Part of a small language model's weights: RMSNorm before each block, 8222 steps.
Each number is 128 + 32 x the weight over its row's rms, rounded and kept within 0 to 255. Layers, rows and columns count from 0. Numbers have three digits each. The size before them is the row's rms in percent of the matrix's.

# k: layer 6 attention key, 256x224, rms 0.0665, rows 148-191, columns 0-111
# q: layer 6 attention query, 256x224, rms 0.0636, rows 149-191, columns 0-111
# v: layer 6 attention value, 256x224, rms 0.0543, rows 128-144, columns 0-111
# o: layer 6 attention output (transposed), 256x224, rms 0.181, rows 128-143, columns 0-111
k148 118:201106130138161102075127152165168110128092217101144054092138172105164121113147136092124042122137123118181154113089133121109128131086183103156113159083140119148109143098205149087086103153143126102136161095091107177128150115175173080181136080157123121211123140081106160170124121092140166113129140150116166105114136186189164129113070115094
q149 113:123140099151110087086130134074147145137143131142136143154085084129185146103179105113173122092219133165169119065159122119111120172126142140169113128169198148149093145136155160135162159135140085154116076164147100072146187126094055217167126110149072143153115126097141137178117145172110127163109127101152128154118120110127126084111119112111
k149 116:086112172171151098122110118090119144164121089070131148178136151106192094114136142176102146079083130120142151152164090077112094133140140084084147139069124135059059099097074113165136109107146146175088154100133169069119082124133158100130110103123144105141057095159127175140141106092131110152092133150108101126229139123141137140065120118148
q150 104:128174103125088122121031118106152151132160158174124147131154102145191160195135108157177136098111172077126151106164138129076196154167108045138126079115092167142112130073151054108143141169059119137100115153179115120132117160166200083102157129052060081153104148106137111117123097135096120138115195116124113154112131158122158149095106150121
k150 107:126125141095144121148083087131139167058133119202065118119142117120139102123133178120121097099179115103147131103073102126151154075161195116103163136167155103150176064148181143153160151094122155115128128118076138068110142177120180128128143157103182127130202113150133099172108136110177159084135166173159142146075182096164139141071127153100
q151 112:077164175143156114134134170079160064105127129064183099082102135163139176149151115172164181160169120127161097119159102168132143099131133150140142147171128129123137059173101146118107138073125139128162134121163084154157124093154128131111094162150147088155133098109095150140123112156148052197148066135125128164171095104185146106075113152080
k151 111:089159105185128156120130144093123118150132147120161119126147111122170156122164200157200072087126130154126120116172080100118097137127147075193112155109117182110129132124107153176146148088142097089163201180140144124134153064179094170119119091112102118096142102158077147163154162116091187085171064105107143135147143114048088146144092140104
q152 110:118057176147069145119146144152142184106163146177185148102129156131144161136081101163142200181130071162117106151119111076075127128134067114139142117101153088087076147137150103085126115100101108126123127186175079157127094091143142097138125083126157158128129119181126150151192138090141092125136143137128121148162124160099165152141118118103
k152 112:198163106137160121134151116149077154136126125082110117122156131094058154163125116077053136101160096109125113117139109144146135093147129097160078103138129128196099126142109134122125170111158089150132154148102166144156159180158131116135118105136189114111129096172150112141163186187134129137107175158193141137083129153105162121143102096156
q153 112:102112157140107137107104131144159104171080067190117103102163198163102137138134198101155165149141106139104142205170104120117184151089146130104126112094183136130098153132101095191091118132114104149121119161102100116177120101133145141070180175136166135128105077101126103081145106120132138122102117106161110157119151075141122102179101091141
k153 105:152136152084100169125131079128099199135125181168090055073126087184121146088098108133059115126127121144191166106125123178082152175142118105148162113159080103180133106130117152151152109127154142148106165125132061125112123134172102095145151111086155128141132150129116112177149143118106181137165132148131136103136137040165121137157120149113
q154 118:207106072098162136115068130145133178159124084148157094123170151097112071132145158114117194111100115196155146110117086101200114109132125149158141074172126050136157066159137125111108133138133159113151154142150072149136105139173101179111193124133156115186153161076162096128109117119123182104146119129099075179143114099124190122131123094164
k154 120:180087145086072149126080120122119151108120171163132126200028131162118140043148120130139145131067114187136126172151137156080144093155138137157138082092086143145142124134109067132178138108134106100137127108148128099121123097120119033126153115104101123119182147161174121118159124124158119090106222104097156120104145116099110145143076119117
q155 107:107146111112147136066143096130104133139114141134125166096138123159142140078118125104143096178050139157141101134149124101125137160102116121157138139133036086124124146138148157170164082067063048142123081132133124102088142127136146112078168105139102133083107126102110120155115150076142087095089126099118172154095127156133147111138171137148
k155 107:102077124092153087102163115111076078132147080094064145129127181125104178122087093171124111089142101122174115119157095118099143162136143139080144145084105172116120125163135084134159132192072090147122127118110088119127132081131126168160099167140126151135122149084122116176160156129132126187135131114087150152139062068101112171157121086117
q156 119:196120112118165108145102070124186147138070153099091110078132140144131146076066164157166175166135123140125113170154130139177113137163165149127150063092182157155100102145139077154154139092165116101082138119112134191136082115146097087151161083132151129149127122149095116163108155151155116122189155147140096122139161190115105066084074112165
k156 116:137135155088125167147162217164086156106188091103109096118165090142139107112155090129108133150132100083126169087105079158100131121127149087210105160128106148125130121178118113123144121153177132124089056170146149100127147147110146100170183159143130125076174083106135089193121092170113151102134076097075100126072111129123095114145166167075
q157 108:120090111156161069118090115161124086146114195078150089117074086132078119117175160126167100173116116073132158134113150121111152143143128105179143142101131179187145123131125133144143138156100161098160150083220066122113166168165139109101129104145170147155130131139179165109162088105106141136162134125086143104077118168147157108125115214124
k157 107:157120131113130129157103179108144133169145065110087136084095088124133102130143127166192105058087097086124126187159176078105102078145170114114151126155097113132067138102130137115102059098118167139134121124172151180109135141093135113107164101053100057189156161093178124238143148161150135168069160144100135132120136115116118155135153123121
q158 104:138128148098116189106187134124114097137109164118149128143101105158090136133137117110105155157142161100165104102107129143135160073134122134100126167126132129156104125089156139095078073119126104133116166159126072050154111084128129088129134116090101128139147161088155206139136194132090123119189154183096157179101127110137145165121141151105
k158 101:057126078125164093129155124129098051123118074120082168144158085114148117087121125069151159141136135135160141113074124168149114160143155176169130142159169126158123198111100093132249149122100144139119127153076101091117154171120117141099176071119093091178081133125180161195113125060114143137081122135172190126090135104141120092113161116116
q159 110:172078112088091127084144144035163162077091106123181100098125152125099150115142149078191087187149161113141178147116092150114137140130152167118075114179087133193127124152103099193066155115110155138150118160074133208122107104097113113132131142124072091076111142149115117096115124113089118182137177031142104052154075093135147115147167105123
k159 114:140133099157111085140082137161111115148154185130122112068147188178132152140101173127171114139179156085145070201098167116118154072126119133137144119101119060129056119201096149136120113099115139124107142101140102147105119103136081100137161112096088111125109123086182094132080097139097129141118123141086106124127153142127130148176128132147
q160 070:122112106169085107103076140147146206176161132123150122078130143175142133079116103122143097136101103164124164133125164092164104110134081155136121205119134082185099156114148092058128131091150193124143125071151084123154081178129121115076131141111098192111120089144062119134136101142116127128135173154170083133092164111132111110178116143142
k160 089:107087116090093129113091155142163088115112135092212153166123136110111120132144148123106079132128172111136165161068073121115146129096165199093074137179120142164193129179158221144098133171074166169168166138067165164133175134113180141161103146133131094129145131148097121122124069137089092164073123108128119115127132145098114122095154142167
q161 082:112123100081140079142148171145166112106190157090108141060087109111112079194182166158118125170149117135054144104130124159119163189168080142122129136175116110144164068159090181247165119107155085090171174082115098147150168095106172097154157139136141149108137131122146151090114157174107096164155184088115092165129081082133114125138146139154
k161 085:124099139127056138138097099101135118131095145137121124147162127141126117069082078124097179088113101141116159157152158108192108126096156194082160115136082130082139151124105140130137095130125177126193174103142160166130099098162188118118121173136109065139141166159092159121146097139153111194099134119157116110133183137165123122094156119075
q162 100:154108102099164155132125104140090105146029140156106136136125138123054149143118117133106139131124138165129168123130135121145186119110126099152073138138120111148171079183138200096107113100121175171087173169137128112115185150163100145143138133118100053164177094107139156141155151155124138069130128122143181119163149160153101123106101055139
k162 097:119131146081130165148099182160171140064102099084140146135136105154145072081145102063112094092088133141117078106069068130093167155085131120179126161100119141120170115120082079095145143133129057125089135172116146128152153103110124120120234169114128161115230143087135154089152119130076146059153165047112129154132065139110151093154118115151
q163 085:110050138125134075141134134105146164116158085131083164177103109098132097105087124132156112078081106121130100144120185120120091120079138190137138073165173104091124171129117112090125105117166132122134096112165115089081113161140077102114149090130117179142099153125135138150136104123143100116076225141111146123103139117124138152117122138154
k163 091:114205196178158100127112075116061090072107132090162168145107142068178111145149124148111143091075115119102094178075142091131132120073134161074140148128078144113157114091111175130176097154205139158138136134126124154061089116092121133095203107133134097159160109119143159082084127166134108106152128103143153127128047130134163144150087085135
q164 115:137146130124135141172119182137100117112138134130132105098143147053164128118140139108129133190107178124111076134134125120159096137130126127103134122131112102132121089130109169102103114148123180084157129051096145098105140134147195093157065111154095150132147099162151075139107165088125128100103124149169146148189142102147131128151108097134
k164 115:151122151164088132159123130126181150102114186139140099150108044111137186152121119112116110125116098095090156132144106119148174077147088162101136121069108135111133169168095175169129102140093094097149129152119137186150106149114089146147060151161157136125151084099136117188065148141141093093125131134122089132101131112092209144151124129120
q165 102:060073091132148138165106068132143063152113168194140103102135112128157110143102088130148166081101060104148161071157100150092106061156173164127127089146184124121100064126128080109173070101130155174103136099076153147178088101120149120070152079115162118105084174068187155129090076116187140097153138133174120083160132128146138170131119120138
k165 106:092162167138146096093110097148156172146154140170177152134105123103179132115102143076190101166081150155149082161125163140150097115095128057140143089092105131097108103124137160177138084108100142065121079131091111124148204137105123058115158040143171101133106176080075113178127115149075119149137162129133189108086114100099073141096166079152
q166 100:123083021161139111147097092099104082102109182130104117159110133182126149161116100116151120086114112133151110106180099144158124144107155080097087186134147157148140184113119161151079127114152146075061089136120122079128154152116138133098091083128204117105149148117128124135147104154162151129126092074153175150140169117137141142136053114134
k166 102:090167166150102119106095154165195136147128075112111126143096149164188155114119116111093136159177140121125157169109096099081123105056114111081124167129097113136153208163147125088151142149149065154146096161142127103139183196169152104066148159097129121100172093149150103159085125086145115120073195101165157105139110102117105172167096150123
q167 103:108160146095145114117135197085180154115132100120093118073110146156111133137159128117158143138137063122074102149162164173142156106188068090142138117059152167153138081080169178053079128186055194138082164091121162120083124155093063154115108112170103147087152147109117166137182084114142185159110103116194092144124109159103135126141146161055
k167 102:135086081147118170160228135089094200146114134169082102100127092135107149147118147148173156195089091145136099100076117118162160102151100070152108166138098068144081079145136076180143143123120158111120120119103172130130133127150136105222086128128095170157117172091107133160099158078082097121180150133129089127113166142190158077150115143151
q168 095:154141152123083151098136108101081110195093157091171070152060190140081195155137103086097110093122146126139148128166047123167135138116073129120136171136105087138118127158124141176069150159124120193113196126081081145154096138114109144098144166089133129113197102130162113184114146154134129146100023146154166137118127103108104141139110102175
k168 103:082133094150120125079156156160157137079141138111159106204173136113129167141173138102161142147188145161092152111140133171107184138086101123117082123213111089079098086134104175094077142099127068127132129119110088147111175126138108095149099105103127153181210081157081089074159112113058125137141184118059161150146113148162163092106189134153
q169 109:134089118149142113119102156117126133088082133119119166143131129127097097135136121127111132135193139081149129062059169176105147164106129104078117128149057191127140137090123115114142169096098064108127145147117164063142148169096088111151126073087126120146155088133158081134153148161066123169139132105109116102103120092188089144182130122107
k169 106:079085128136154134124142173173090085127156102086110116132143091145145138088109193190083058191130127138122116153117131162167155173127118164118140093173136129116145160119077166095105102190115133106129151155180127137160127147067091079149138161143148105125157145154156109146120186124116082171136114126200135149125111141110063183118107119060
q170 100:109119160136081157100157168060098124123195135173103113135113206170122110086113055166138190101136141113067159111141076177126096146176125170123183073155156167111100172158107091110115167142091130131162138143097156066112099134098111137102140080099126162149106125114131167174095109167116094088125162103123106182160117134128144165181127197123
k170 096:183116163093147040125114112056121131140120125112098141186146190113120165134096119166102144109074180126172139173167197111208059160114121108151112140135132105080124145135141170141113141115103167193141141093146140107117123043170139166117067071102140161107105095137139098077101110135172111243062123153142122086136145139171152135168105134143
q171 104:144107146169167109166120169102087114118095133114146184131137107141106078142165133134068167125092122111080113115150075168118167108193105149100135069154139148108083107086126094165199141087120064128137139158118164070113164150115101127117147145107162052171122144125093178171116154069127132146145151080207109187112107145124117141074102095193
k171 104:110129139140079150131147157078069200118135145169080147107187064159122125198090068115091123166143103158154136168155083124095146116101147145222142108099118145096139139109133127094160135083107160161135128120120131112124095102076155118123176159118158158113154075127131123080087145151128066101103103177170065126109103149152131083080130111163
q172 114:119134101131149108195146132155097120059155094137106070147071096200069127085166131106139101088143143150135115130158107159111157101142201104096124131168171156146133094093117159141133151152149162121190137130130191144121131106150127098105109155115121147144161089135184155096157127133174145151201147141117104148116167062123104095120148123166
k172 110:133122117105137154126104152117166175140138109177079083116135152164161152117131151073177136143155120119128145084133148127136121081187116126103149175089123153085124144109067153117129122115075120157111113194162115124158132174119089131122106109136081104142155068183238133095126107157109109183118089141187097123118093106186188130105155076086
q173 108:088134088158144102195127131113106109229170118153110037122174132142136175092082141141153127099141116104108101090113094140151134083132088124076072138091142151118151157095086108118112128105160149116137120122123128156184177185117154137089131143088120123105124071150102123131113114128097148148137126103106112072104178121080091153095169047202
k173 110:158182089130093152119141139088159145122127143139077109089141163133095097164119136116141125139138109094168132098119070157163121072109118095162089122130167075105141133148099131107133111172133080087098116118055120075157158192080107182079105137117159141088161190101137084169161125133109098092156113137055088141158077175129109096124121110138
q174 103:184134167123156103128201072128079117118094124151056136099157178117053148158127164184120098135126097237138119212161093155163164154113192110081162091106161106176142131141158193099107117084103154124125173146159114130147129167102120182125106162135142166177158114179143097115095146115149170130118117140143110117186172164135119122134137109115
k174 104:127155143108165093131162148140149148076133136140174079195172161104148145143164152134153140144111116134157135183116106138123082117081108169134130093144084139131088150074115122086179085123150105146135102137111129109108088123143168169127135133176230117127083082120108201170134066111135110097187107116092109145146139142111176103079124109144
q175 107:149118139148172118106117108108142168129141179150154195085146066090125141141194071184121142141144120103108179179132180101135077139087133075146075180147142047141125151111113127149111117155155092127091141162122124147162181121124102154152151161133133177131170111153203083136152134144208062141122134151099122073088089176106139061103149077137
k175 113:106112162101116114126079147154077120127150134119137131110138207098149063163119116128074166090158147094139148085105042156111137127168141080138159130147143154146102144148127082104093145133164081155115128134177157160192115120091114126069093138205077173119116135105092090085120193144095166119203140186108188152176170150160152136148115137162
q176 107:111147147125104137154112120139140209138178171106073183061180082101107145151114109145113158123085080146076084113125181135067190124150098103133097145070141081134098156136131134144102101164117157172127085138131123132099115102129125158068124124028154180197139129162164152099143113115165107127105221135117142129130095084118140116136145096108
k176 105:116184112134173123095106061126166140154117138105130052131164146153084134149102191094102166098147109061136101106115144128150115098170180150082085074124181120133123127148068183141101103139135105141194146122114141157111099101188151103112079079070160120104117150072178179133075158102078163161151164095131136111148115154126158102089117118111
q177 112:135133115105130126100120095110126117110108121163155190099151134103137113160149135184176139080115133112217129095115230125100095082087176110137145103076143097080135104046163155164100152131120113143157135080146130172096136184112108122204142105124157165105143158137094100077145160124103144146114136080134093150094142092089140126101111138130
k177 107:119149136111092077139130122177106176143165151118095138116125145097120122137147150142204108133109169141166087106161141115131112154135115125134159203119160153151150115108129121115158082134107236132125093098146152144066160098140067142144178106092147134112099154133146115073107151119066128165133147126117144185173107093156136089086117092118
q178 114:153152109089129138140112148168105063097167105130096159127144125123135117191111077149140102136092136162116143137128162104177134103138077080119080083111153130167141099076089141166157102097135160168103097112158110136154155052138094125126118162084138105087140126115121145157131190146109198129148202104159122057095108093098175102132154078108
k178 106:230183148147173119124116086113181126149139091150105161122134151099086081097120168094091128134078128148102090146148118083140119130114117166161175168096171112178093131095136117072174081104107147074126174097080198131126119118114138130109144160103124113143132117139097126092152095099152113150136168171172126101079119175172132076180163122112
q179 096:073121181235139139201161099129097108152113057141111139114146177155113127134101186118126101182040146120064112109113158081165126157128115136141091142104130142099143148137115182094082121145103107130208171153124143171156114109129141065132139108112164091139141154143126094143079076128182137188080084139186107169140125167108146163155091084119
k179 107:129095219105100144158110064138113147128081158166139062156069125100101186146116110122135088099105188138115151129084106108150098086083100136066138120121170176125099125090101140108124148132130102136174131094137142075128162081115118134091146055131100112191065150104085099070117096186139123165108123092139149057078066114186110149113130142151
q180 094:055154156105140109104191154058086083142145108148112149147111085168184126143189148126061132138161160113131146106056087113150130154081146149128144110142155131099061156159150156180125138158121104187163154145083158093153090137167102143122121105113166122152156141150116127163135140103109113187071138118128154133156140183121125141086084122111
k180 095:070161109112151072156103162165130106121205097111166148126109102193106096123151124145178127153185130112127192079105081100083137132080132103149119173161149108126194117160108116088142217094120151172154093139134141091207160157078156066100156131133105146168120065137140139085118116085127152143116170151116156113126173130163142221154106166134
q181 104:099056145139123094138120138136139164065092192143149106114117166144138113124188148137121083123145188171097220176161145089121123152023136128102135144116125133180146169113068113101086139123181139107122112149130129152121087118158126109111142064101166104155111125117093202165105156164127097200147112181128080104085105092126179152061137165104
k181 103:128133150147105126088123148166191085153119112142129175106151173193150149174137163096200127154201166094128150161099090119106182120130144114175160214158108098166127098084151125161151092168131166120165131127148197159111076161151114145151177166124168144112170082188127149126183131093141116122105124130144132097147093070095112155141123101129
q182 112:150096147120189092220164142111136083169116101141140171130115092127097156133055102136137153147137168135085152160116122132156167102151167089093108097152105132119137098114115126086080066127134152168129192154120143157155168086152136169147122138103095168129135130132130081129157078098143158142106125136161101111134120118117140112165208087130
k182 109:149104114114139085089115129174127140159146092166107137112071180097176034122108209130121130125163083087142113102084149132175156082127169115147122142178111097116126136146153128118154105104133089161135121136173117125174124191098157156102118114118140100115114189121095133173179110119070073180186091091176121113116105218146150117166130110127
q183 107:153160121134147166117076123159143110102088116108139100080125184151141164127157162153133099053116120078047161115176145059151128151144130141181119131147099135135097095104137082069163141094114140142143147117122144101115140155157100134127163160113097168112125131109132096107150159161183122107139131155119104152093090141111101086074172190058
k183 109:169072096158150174159129100121056149079125125162166150115125148127069130107128171155123193118117137115145097129099138184139167161127058106092164088125102060092117089100129069094073122121160169147062112103096122182098115087132098134123120129159085141124159140144103142114135108196115099181098192175086110115130163115154123099135164121155
q184 106:113079079179158101167101100142108110125162108072157191131088130105089116108199182120111111133125135126078070176146058156094116114096129076091105147112119195123107074108081153151171161141111092102116132122091105163134069198154053140165159149100163082174134123071116081148056152108115067098181105127151119170120070121086125084148069081104
k184 106:172134196119122150116143127077128119143140121177101086085198174140118135128087138122132161161122157076152120142207162106148079153136119086155146157108178096129145066155152122133104110154165182132149120085165110104122143136109169076110159121146090173112111118175097148132147152115135060169060126187085131089108192135080069178102167139129
q185 107:109071140180111160116113148154101120126144167149149091105147147176164137113069179109075131151132164166127100188139087121161148143123109114125170167154087147165157152136103116096086138130127160171054119146091113104142141201121127163112101103092153104104126189117124111084160124164152109182141088126084154154201157088102152097150163104167
k185 112:133108072160153167104108137146120143134141167168087136199119130127140147152132115114111170142126172075122116155191197171140119112159109116182141136140100116144080116123148116140125152100148130139172131096131146110167072071142062102134097088156104135089049163094086206142130181108163181181065168143120135037110125135137125095121144191103
q186 108:125108165181167129103062117120122095178245063131101144113152135136083149102137135135131128111173144128130081103144083029142110041157118153152150155174141066146183120135148119160151177092099160118140131101194124102146175145170128061117173095141069121130135151072131112071137101115110091142086137109106126152120146152165138163130151173145
k186 105:098096073124083128127180153153096200110093153138169187127134124111128145113069096125158110122086197130136098110076154121139108077159175123089146170149162104120095200117078077208116132118101094155173115126112133106080123127173133075050103127145178137126170144076141130171174133183162156233128167133109180144131102175117107161059157126112
q187 101:167037094104085115135172138144076099132079145169117105134100124108111117119107135128147153111160116109089121082135127117113092085108152117195092114128104041157052169126075079108134137132182122119165091139093082141113137168137152164137095104121164179124062106071122115105125123116175105107116141097141135178086129115151124122110119109075
k187 102:128120228126163141132087118130155094109126095150056105193166095124153066118136139077143169104136071090121102146106094094202120148074164106129127066135164090133115132110108141128123128113137161109077119165127106137153144068103132070176197107133170142103117127066094150128169135140111096092154140143148104099137100066127163136085107133157
q188 107:097121179075123153140151169112144151138161092132107119054093070153096064150149150169140176113116181154158131155157118166139083159178182138096101109115124146093098114042115170132168119126135102165099157080157098150135120150128148172066144155086174117145126076129145132090146105160139181068116124143139143100142116092134132100119133167181
k188 105:139084166094136136185167069079146135161145078177133100130098170121098145120147112171080105150145041100099167170133136144125108182153142084123111104171145073156063100191096149109149091118149198135194057124131090090173110121105107149101117126083087155149129144103101176143129125125161155120134111176099148160147104132150087113085069071124
q189 111:149151071115120124147098082152130070167104095170143068127112089165157132163174151180153188115126201147114133161120135098096121126164099168116167147182123136088131054140062100119115123151139132137170118176145131124153116119037140100111155151120107140121161089187109150116074118127180113105106168150070093146059148137124157132066131156168
k189 104:139112124081094123103125134074125119118090078191075140156114061112078097150108173125158155103080121144128134122075098174147154121108125111174125104094182087089120132194116133171064101170109123147123097122147090098092151106122165092097138117092077199140128116143142112161115121113110139157101086117112135097129117148104124166118112072143
q190 108:132147092105109136119081121129111108039119129111121184073111148146148140070056113144119104162107127075123138123060120147111126164097125156120105134178158133150149135147085134151184174127112177119143172083179074119140077117158119140137128135183208142131131118143140138161185137168150141147124108109058146163155083090091127134103112146107
k190 107:097120111185136135126211092130115145166144138124110110106148177112076133136164154103114058132146155102098071178169122094125111113119129158116116113134090110114199114080159109127183121153179081146110109153143104139131126147168084081141186111149074120118149132160072080137126146089205159154105081138169084159135123167094187151195177065156
q191 112:122148055111115132165148157179106164106162138117193142121097113175110139151121150158079106088120153135113155105144128141135123069096138109112077143123077119113119199127131088182146102150122149098138135173138095063103172105183147126139105104154136122117124080153114125130151155167158160134193115122129186156159127165131111130125108141160
k191 104:119093156132203102130128163156111101181114170118120096103180170147107140143125116123116182145157147138134121123177152128100091156218145085142121041159133111090107159113143131150092165145176090124088152126157195136129099141135113102127123127078134070158101157138121135104127132085114170158067100155100059130154076191125096136064133152094
v128 100:149127140177127149074169139163088142099083137131110108099073106124115149117132095162138144104153104164123104142146048156126164147134105143158174085100113179118099079158153098122134087089164174112147115084175096129104173142112099102133091092131146114207121158143141115127102115122154120147092124082104124126095165133149124138147159134075
o128 105:134081143080127132156138083099120116117143103120127161180180066104054063122092125088107125122143108104167163095144191119119148109088155104180127120096128078137110176087096140156156202153079128172167115138101104125111115072148141121133132134144141138083170089091132128147164192112117110196122191160101171148140124153139076087092088108164
v129 110:144148123078130119149106102085161103192188127105118129112088138077143116136124055118124086131152102139135069130140102082114140156098088214120148148039143085135115155136139123118125156159088171107079104105153155106147115165057174096110175144170100112099099136101142132149165162109179063125174091124160134091177082094146151140151117082074
o129 106:116099096168098170084138154121162098138138122128163105108176100160141186135203142082112190139123147157134153111130169144172138141183109120057118106154050131149138102084163120127126186156158086148159192094061103162170171087149138155142161082119124135133154130165132106176146081163090167121086163146158091111041133144121123098166055158088
v130 105:112129115079152118172110057120057139085150095094054145145185153164133138157120110141149123094088091141150164181176108121132151140142134128088166127052072091127093088160178142155115152148077098140148090077148112110107141129065084126088091127149148138119138074173164099097106127145095137117063100168078122155090173174117128151146113098145
o130 105:152083112124088107152183192117163178162051075198195161158055120178155139126102135146193179123121119104134072119140093148106103120121113085188122102144121112080146123164083069096098163115141168118122112076102148105118134113158139143117176110138095098105113144128132107097156130126067093145149119109141098146149128099075134169081163099165
v131 104:144104182106127150098146110132133124129134193187189149129151131097128107085129168125109113066168049123143155139144087095082143133155122201116094134106123163168109169120080094099147127171124214161172117127136158144070109097073133163098125174112134116154066146210152143156103101135134149139236117127112129133123139145111149122109109111130
o131 106:152132113145112114163127117129145157093128076145128058171070151140159153150145160138061161119129144121122124156157128163164137087081092072093189180084138116128150105115077190118106179184100046161093135133160105092143131107153108230131113101139145159168133131075128146106155169162168117124078076133095136100131143107116139104080088137095
v132 107:107182084171143113089151116107151122118164107153137156175175147126092161106148140105115124236140088060105151203100070167089125114136150127157181119130138156108081086137124109114105066115038160135083135134039120171118103149089139110155176171087128123085103135109165118117139102165135128169128157093158115089088124090081126149153135133093
o132 109:152090166154109176178157129085136143112120096128123181131169105155122113150135126106079125082147151167088102149086102154070149134096144153133086107131101104102088117175114119173200166137157127077147041116153150106094126105105155167148176056119059152187164135101124155150149175109143158103120126113162181210171179138149160101145125133110
v133 105:119128114172151094146116169145091132146086135158152107137129107134100080161114121047156096177119111131073156119140117143089108125177157088114157082056122126106123105137192152061061110116121086145142143142147160129040140134082145138146139171109078184143158142134130111088128161126146133139116123156071109127126132107125167189127136116178
o133 109:066185116158126131152117113153139091120123158084172160178149142136125120078143097151094134172138160102080125124040098076097127141157127099122144103172131114137161187116105052123173105116123125135098070149175128102146096163163153120131171107128171077123095104151105182135148092107187091186062153090181094107142129123202157108133142153104
v134 109:137153144154184086175168096137165120171122077156103083102170089131174056210113069137118090131087090146157115139132084119091166125144151141087160158113120122146172159137088136117129167108126118073193118151110122095093104094124131120141134184124064180130144086113104090186139162136104163113098090129087098148127080107128149100117119202069
o134 109:164120115104142091142153180154115166125080107160137179147155163123114162139159126098166116153081150101193131133151150095145117094078167135129083128116096196175131096081148134118105109101094127175142116197142088050161089210148161058128086070104179056139141152134127140112137101089161141154132121146093126165074102141169045053146151098142
v135 104:123107169129097135145121065148140113093119123116154132182153092087098084153133152177107142044155141118124189157122134168113125131128084115085134078155104198103115112135149125136139132081086116122087151113149150103091143122083161123107117152117095138146149072129158180154104078101126099114103108121098109045146105178173168135089113122109
o135 106:108167094146166099119153165050122128082158114127081132141157150193113146110116156111091163190123183109157104071182097166108111068095152134182075175099095101148113138152092139165140116094141106147126094177104130137184166181125080127134125138148191130051119128171126144137077098043135141112153149172123192121159151135144131178102140158091
v136 104:215125135136120104081108106165191152122180132127111143166064143176145136084123145135157125087173104133129160070104145163222123131169175133121094121147106101138132183177156093109067138170067109067167141094112197163064137088119122090102105090126148133152120167138043152133099142158136097161078162144141128110147133101144086146114170150154
o136 098:051120096173124128122151122098136084125099207100086129095139097115107142106145162161111130157120092158132127098143133080107176086108100188063145101175133182095128113123116135134083157084151090099114074140149124115126121121160100154190107158122172104115111124092148095155179092134135100184117107083133108060116078108161132124124137116113
v137 111:178132099199082109168124079135099131093171110146118090136128113096146129174128138112091153128174068125112135066103131122162167120115160099156154131124119175142121181117154115106154179150123107135191125166145130127067093132085128133082067105101137090112148099161105188123124177197165126153116116152175104129087114107177137109103121151150
o137 106:128104095086160130143103087133208099123131151123144148120147093087136142081084144120140116168018171155059079125109118156109131086052144168122086103152129128103139060141074173191125126116122128163092163126094092148160154139078159118175128112163128113075068156075109131142140183170073172170131096112166084139151110154141153132103235145141
v138 111:086126163104026163080089159107080087098096114120103183108204134149143170176098149045146094063150139105122112146088153121088132116156177098124167068124122130204112145134127103133146091085081136074101141107075077165152092151080113090108119117171085093158134126123115154102127172145156103155105092104169149108191050155139166128120128128117
o138 112:069109127162156142144152145145181129138121177068109208112138131131090097108154205168072121104151099157126124180119120100116124151103096112133071120070095099075151096085122159079189048158098150198136110097153165159147187166124098143121158129124154116122161137191142107146118134135131089101143139160126161161131151153081090120084107085115
v139 113:120146131156135112139168100183163108215145135122172218187142149132064161148126078106149119167153114110118113152128153110123133089057101132113116142191150069120112196156171106125179117150152116170128177106121149115090088137069115129074087095128164161108153137131093091163127131195108072088124109116152137174127164156095083129156144118082
o139 108:117155108163164184100140128156120144139124106161041087057147154083187150121126139162114174167135132127106107177095155100161172114113139152139109151145172140136135066149082164071177100166106176148108139116118177087143131100128117134093135180115126135089070148056085076156143204099086148110126120133089151070077220093082139108127151060160
v140 106:090101107081116131177147176140146147165087128131170153159132098157119142154145093117120132169100141110120058143135139148112143087091091164162097083153149140145126159155093125110086089130119152129099118072155155150085143118073145135170122078090146153081102080035078095053151071079157095119138142119128075100073134203148166117076210156138
o140 106:092206180139116109077073059141104161130109156050127103130171090166141139108081174197134182128115091107115152146103082163138138133118108104091085151142083042155174074063140151095164138157146120076122125131130119126127125178152101091132154141131081132129193052090127142195177108113092139163142144181106184121131138151134136122172112150109
v141 109:120079171096158102136042127178163153157164112138154158125161131181098173063166148114160143133145127136114123113052111184074118170146122129111105094148143103159134177122119055116125135102096155196133184143110127112123167123127153089121191115116131076114136142194112163077091132145162107133138092132224099190103128107156067148099141130082
o141 105:127185108137140181110145121097151122100151203129120106109122063140121023184100148109077175136134123137138132159175108126105150203087132126117108133108090159072125111097144156162129098108127164098162094120129148101108095103143103175155092157145087091131160211075155122144182150160111078144158153126118121106096126183138185144141127115105
v142 106:120171178121140127141147149100162105154121151105133113142142066125054114206130110135106170129187142163154111165135146157045094148111169096167111128175158122068105141133153147100125065074123106156178138144116092143133095163149118107164132102073137160147136157135148140126182068056109143118149127144140146115155074097086106122166170118121
o142 108:178151178134135164129147120114037140090130123114177144102134156207100114085155129155125086103063140093163136194072160127183114200205188173173123120113115156170112044067082102139158099127126128108097109072165143153103105090178103189087117153116132133138138128082133153133120140124158117117100109062134080109138161065140108110132138097064
v143 110:077091105129140116082091081109056149096128124168119161128122155113070097102145153141072060105164154125106142126120169107139137143136086158115102152168167173173166130047104129088136165140129123129069080146135119117130104148130150142176120131067082183160204125110068121109145147150131106120120108208110080164181169068139148104144137092086
o143 110:136105155127176107194130148103123132108147143132108142136150123118202110106097132073110175170124058181112128128150140121137109148095131112079154114163116124108118125195135138121139073141105144112139126120095162193061102101167123091114135089128137130057126158080131128079139094141153105139116181142118148105129106166117076133129178124179
v144 097:127082061131148096121141110133120178178157156091132164132124099112126153130148158131173085148142090088133128137138113106133122079138112198164095160098112124177116162139109091192129134160108140097096179098093110183131180121125129145170187106113144096095152124125125118111118111160073136124097080192130106144110096132099114079155158149152